config = dict(
    num_attention_heads=2,
    norm='layernorm',
    positions='learned',
    init_std_qkv=0.0375,
    init_std_up=0.0375,
    lr_head=0.0124,
    schedule='wsd',
    decay_fraction=0.533,
    max_steps=3411,
    dataset='wikipedia_en',
)
Each number is 500 + 25 x the weight over the matrix's rms, rounded and kept within 0 to 999. Layers, rows and columns count from 0. Numbers have three digits each.

# layer 6 MLP down, 384x1536, rms 0.0432, rows 264-383, columns 384-431
524509499504485490497468524472473452496514491524485479500469486522492544528530437563468498449516511424490499494476493448490502517482522521497515
541503503490527457453524522533469475545536492450529482477515497528526498496522500514488494463539508514503492498517493484490475502473505499537521
507516463508526476494498482538504523494503515506511464534533513499503540505476539495466512507495480470485477527461497476488516504511494476437487
484478460513512464519491490509523530496497484534534479545502489546549515482467483498519482531528493527492481484504535443498501491513566534503475
503487499503493523510492506540476545516472535494510498503472508465508454492494470509527509501477493498540520480469514490483534494487509441536476
534487509487497495581507477517495464502488527457488557480535489464540554513503493526501534527521537513475498514520512490524533529478508499498525
479506489509547527529501486524540461521508481488486501520507449482464495508549511554517452542507518506536501529543516452523489493539503482508514
502492514509538493459533541499497564474475515521519534510515500528504516517489478485513515449476473455530484473477515526474463489510463483469522
508471486522493492495471518458511518508490514519481541458511496500484540513515531507485509490512504538483495513532487489499495515498476478489492
501506517522526503438451508475509446511496498512489541484445503456509533506520502483485539498541527507520471499563530551509492508479526493488473
507511497500502507547473492485582507548501461500498484446511517519551499484503502486462512507469468482555491455492485452512540495502486492459478
470504492501533506564506459522549542494478499541495514474526534527507495480470537516481558541480487446476494529515536506504511523518539535536515
489497504471505530482483477482545485484481502531529512461436481481534485499441525521530499499480518519483495565468486524493539475496496521487509
513499484446469521482539503461496446483522500496510531478509483505494527493472555492475514502506471486515518530492461442511472510484500482489478
535502445499502513493468486488488460472495457517507508516453500483513493533481469510514520446491499533518499485518528534514509498494502535462530
470485478503477533498480482514464450538480494511495483492464490534508507516508526458471495516495476508491491484496500547489485505494509499476462
521477508489517497466489453494481531522505490495524495495489523504480527479470484483531517486510493490505482519460511542496486474491526491535500
494531529498481484522491495491512469487465546489528535502466489484544522490528460442500494521513486523521501462502522505532563474488552524498531
524482511532474491504504458468530505531525501474516561498478532506493545511494505501482543530504463550524504481498467513450544480484488485526475
514452452459448514507502492483473509518530488505460490503521531507497596518520523494479446518532469477496512515491492529471448466504524509562479
481479521509466482591519542535551569516521462490492480503514492510480514489521443518501507560473488517443497475506495503452492516515478475489459
465487508500487496486495524509532490514478496514455493472454519548506466497475522523457451520514505506454515522480492507512482477531495505456514
495494476507531492500459477555505517442512513499548500509500519503536517439506513531548493499499498487482479509497520504487468517507511521512482
531505548475491478488530460482468548468462493481507528473451520457511467555500521465509481487531473468509512459523494505486485491521468475463529
487518515503506525556491502502496483465483490527496464498464512544551465498529469506491503465513456477526522474536530505518454489491511507496493
501512485518492524498519477526502539518468497507533542481449496516591445528526519540496491498509535522534466509478503484479537492509508518473528
496498461532511509548473503547513530464484512513480513544435496497510520470519482500542460518526451470453498463506478540502502495515496527481480
555480500476525509466558497478515511461486490475464491505520530515500470487455453508489514492509513451505531494450514542532479510475460513503501
490507488475530539518467469534504431493506467511529460499543510526501469506506525552492524457512531522481491456522501457540498483488487517480469
466486456479526495544466474534513512456493477508532493514506490524484532529454460506479530479481491496533463506464534476506474475503484492496440
509496503495474499514508483493498450472526499475525499499486525521524446448469467523480545520495513499516500499485487500499517518555498521540505
467510494501486511536459525510525529456516536477515518519478472479527474517490502521493534474497498471487517496489536492541449529480483506470480
495488518476495491531484519530470508516486480469484497541513540475505446476459462469485499529514485516485515480520507517513500505485534469490546
482506440516498492495519486488475554461472533518525512473524473442512484472501475486497497449536519540477501479492461538509507510493522486485497
514495526502513488459531524482505507513535497545501502498469498500544484488532564518474460474482478508466497524502488453523505485504515519547502
499511494463495464514530524479533577510505484511475489454545481505523490513559511536498537535526469494542518504476494554508502510497494510496479
488529511484490467499496502475535500514507529524506495539503489516507500541494469559527532496503499494536469472527487465490519530472497525525515
427477466497472482519496526478523519472542521447493549544535507532567492509535501515500443514498560496479501464487526561492505497477453508505510
496517501531512477491515500503512505533526526522518533492516501518482526495533522509506472535522498518483470501529504540515495509473530477511501
513497489520485450511511462471524443554526494493504490459509517514518482497514581529509472525484509582503476512460476549487544501519506524497492
549488530511486490445497482533472501532498459523485501501499529505491558499508515480527511543508534498528502473469505499532488500506507445497479
470521521469506481489508540498515494485461493480506486506475465496504453450485481534499510422504464534515483505494520444489437500534514515528507
516510509489507504483474462485502508511516510492513485455523493508467494524478511493518510471522536507476493510514514535511440507495483490524471
485514523501531472494510567497527546487514462490551457464520495507489490493505498495496479482487445553549449477515475484496493478447499473483483
536470518523462528428478499531500570507473464505506478505518557481506517505461494506468453538539490506516501513493511461481532497501506526478472
507474485533468513507481498521497526475508553502507494532512496512496472483545484444458486510463532532512505536497497531501501484507502509477506
484468515493498505470491535492548506500465457509530512468485534485503461509476460511512558512534487445497486505520480510519483478528492492485469
515530493487520510497488491499479488441463526453482517537436505514474470517493483456534514502525474513502560532534493464489454502509520463503469
476532477496459508486491527518496513482507575470547495504484481511494464501452524480527513520500501495493524552508526503514499505468534483511506
459503507459508470493507500438527534433500476478508491500501488453494486494475510504492498480519512449498472511493490529509507527464499522453492
491512457474502504497513468487485495516526493471517511468528505491479493494517455499517525482510526507510507488506516508522475491471458469524523
507498511502531513441510513444488493499477488495519515497501488520464534488501487502465492478505489525492490492497491508485484522499487503474495
484494522517509536513518531461485528509498485509490471472475485501456502481546469507537478556531475565479477504494490531487504502494485493520475
518480461491463517529518498490495491440514499523521495483555503502487462477527442436482436498529501523520504525516498531549468494446512484472535
514508520490516505509517503531487481484496511488488516522529532469526480497513521506514568495502529469504488547511531477509507532513453507485499
500507534453502510477499548503502476483509487505497453536520502458482480492483521476532500485481464506458493468477483477501514542458494491497498
478524500492456488485461472486512567514522493518513466503507485477523504525478508506508506483493556458490480433534483465484511480500497532439496
517463509520465525561484499529464512478477465459566499470467494504532522478530497496494508493476505501498544491505484469487566488463482480457510
558490506524482519454490495469474484493499482505465489563561463498464487499478494540492480531521501469474504482528513495498523472491530491501472
486515492507453481503523503473528502497475507488566561546487492518522510505514437474499562488553516461496552529496553488500516484489528509497496
488489500531491501521488516536527497480476521503491557500502507535504513509480464477495514507496518473491495533485498456462515529484448510497512
500513494501443523491480489520519468498462430509467502463559491497500521443529520489486518508500498479476473487508487529476514480516519492492518
514500550517448499474467488498510500513524467507469548505582497480507568491500496553521510508476447480480474498508507446434494486508460475502490
535484542515453471469503468446498467499511508503492470469505520521521511495457487471498466534489525490519517492551468449531518509519507500508552
474521485540484519465496490486482477468495531558495495486532487493471515486534534461490503463549454468522515521500499526497504491525523522529509
503498527494530477474522495481469482517496473514450501491500518489488510483467471520513480475474489435549502511458558464513500531475466484502503
473501490528506507526457525509510461485549465530480514472521451519516500491540524503540486485469513506479474551499514491484510482503499501510473
432485510497489517507466492500440472539502496481490480568487513444490454509499489502465488515471520531504474484481524482502510457524503480482488
488499510441564535527496499507513508524542508506480497511484524510519506514496483442520541481501533489465494480467520517498510485533470509482512
509531485474550477597503484516497484473528514490489492516534504493488466526514518490543523535496509501479517542509476470509512476499522511539539
519526513485546473536498546503501503467506485492522475515522424504563456480474475518494490519471502458521456480484502453524494511463509542476514
532503461505505523418525500448522551478486455482553550529505488513535482500530537499483516503528504552462469502484478500527492468589464495500519
472479479503509525444524495568502491470465522497492490454485519501448491465520533470477550492485508490548530587482477561482472465494460479505462
469505487520541493485521490480535553515509496538467517535447502472495441491490516532501513416457503508466507497491528497477555491499514489506507
480507519495530538434472510562477518487488493505488519503547488465536481517501542494521483500515486534501498533521496518479518514504499480485489
464506487475493433513499517563500502501462471512521507481469459520513533502527482514507490465503498509490493468506516503464486503523520528519495
440513493474471475536516530521490534482520455510508477534504497498473471540494493491469489528536533505509478459479478521474496512498553534463481
530530463485488536449499542513528509524485516481522541485477518488490562480473538482521536508487527530496499501503493503515486500488499519515489
509521536505495508457509492496544524515497490497475496529487477510454536480506527523499494525489552507478532469532530479474445474518498491485486
492498526532507464450507466479514448547486499488487470507465505506482461528530512470471512509512501509498506473500496509525521497510487471473503
498469545500516519476472540467488501474475521517479462483487508515480494491442445483514496470487495480474521484476503508496487518460480521488454
477501498503528535535511522486525512523495513491497504525500559497489484453459495507505508526494488470471485472518475498511534517514466495512451
509482511515520482513489485500521517504480499542496519489519513496490514518467464486486510494517510490515457480485543468523504500523479460508523
491517511535485493495501502510470553532496525480512483497486464476485508512506492509479504504518541510502494499532459493546531479513507503497511
527524482523493494547490472512509475455465507468505480523567513487534524490515511511531556475509497449482504558543533508513486445493525519513532
539524499529486522521493526501491471490486470471518465485547499478482512503484491471518499518469498505509530486505488528502486460485514496504484
444499525506495481525495486501496509500524506446476519488512475530535470479478452520485489503461523525479517458496521528526477513450504488496507
528477498486519486549514538502488549520505512444499523508509525529497508497451498456512432543493517417508497458484467506528497513500500491496501
506488504529522486559502508479504522524495478530516473486504512505504482502519497489477522463501506480544543519451527536507497525450508510497486
463513464509508472455496515481516533533512529501487465472513460528486503519520452512486534550462498489516510488533494472501521514490548502527472
519503445511532493511518487500482557496510502487516553489463485472509531482508522489498552482501527524506515483481495518459469529518547463535504
534534501512527499464500472538498479485432502512523532514509526476463457521467515543503449484501526479475500467469549502497492491501501508488490
499497533554508487532487506475564512502491524506490490455500505497510505486517521479528553531484514473510481488493494532512504508535472527510506
491511536494466520477480490504516513460477482537474510527480505479538528499474505504563514492462499471467487523498492482478494531501473508496495
518480535498476486484491511541531515481464517453498436477516453485469482505477472527488523500492469509491496469522454501517484476537496567479532
481541542491469508512488500478512490481508499508496495433543546520518486508545504477505494482509486437489460502507550499460518484498507523504483
512488481506527493519495475488504520525480496495476499484476497495494469445523501468495470504513494471500489500506477486483535453503449527485485
493449502463551489506490477460516510465505483496483504477481482505549525499483545488468498571495483504503463460514509487469480501497521494464521
528496496442500514569495506500546458484470491490477551446490517498476505495548520504514537450498504542468495528469472482494469484474472483541530
475490560506474516463525476505489482531478505488486460540458522493512504502518494552461521471543529509541540519508540535521491515479477484494498
506493493484553501546501493508463503498480490505487513525505491455466503506476513481496517464492492507513470522506522493504508530474525498467502
495464500530505490485471508447492495488507499521461440548502479484445480482514468541506520521498463517503477487504523492511531497491536485527527
533491496519502497487498517508560550491466509495520540456490457475517519484509462536509459448529519470420466515436515505515483529530448506478544
491523458521527452431468540533528528491506572524477510542474488535496515503508517511491540479487486455499507517499481521491510502494491535534515
538535518467505514460504479556477531472519500502494491469530503499475497530476492510532483540511535533513534487508469530515557505506494509490548
540494486508513506531512494477527492492451575479504497543538506571480509513500488519489481520510541475471518537491428438497516505514494545516555
536494453524487497488498526518471469486455505513442534489527555512514458507475481502502434445523503467529520492515507480502420495488509502501483
474479526477469492470528495519468517495515495530479468518502494531506458488480477523491487478523454508497469512452547490507504512525470475516505
527511495535447554525501500486441531524492538523494519572490491523464515550449516466525496507505487523459494489481509502501516512523495516519545
478460487485526475510485493530548518527525460475511496558507474501460514436481527487499475501500517548548519496500487529540478514496498504525460
496490524479573493518531493459466462471502532436510482470488527520481490528481492484469453483497502506498488495506478508546490472503504501465462
488491532554478506483474527501480477510492478493512547506456495507510452553518470504514494488493534484430497495475456501482480520488456516501478
492473526475569472484554534502498472501490518484522548477553538531483473519471477520507537482490484508515535500537504511488495506460485503491449
511481558492476484499453464512520554522495511466502528444512508524497506486503492499499530490506541471432474506497477527509489508503441517515521
553522514500518458535555478463504484515477493459521472453499501523502472520496513491470519500461549520517475497519462515468467487488490502512520
492503458496449479453512482493543535491495532479520489508486483530467532509505490495495516449509531567487516538525505551484481515503495501478451
523513558466551504453506464508491499505465477489459514507514483511552485499442538484489482507537498477490515539499519520489503517541461479486515
527514516494508493502544503465453526505513505493511503548491548525517538541505493477512516510518461491501497488466538478465491507538542477472543
528512504507520509564530528472490477501491500519500506460491537517561534519533550516474502475481560458540485493522500543508530501479501513498519
480487457499554495537487527510506482492478489509521489527527481529520515518494483508470524511480522500562485499531530492479512490496492496508468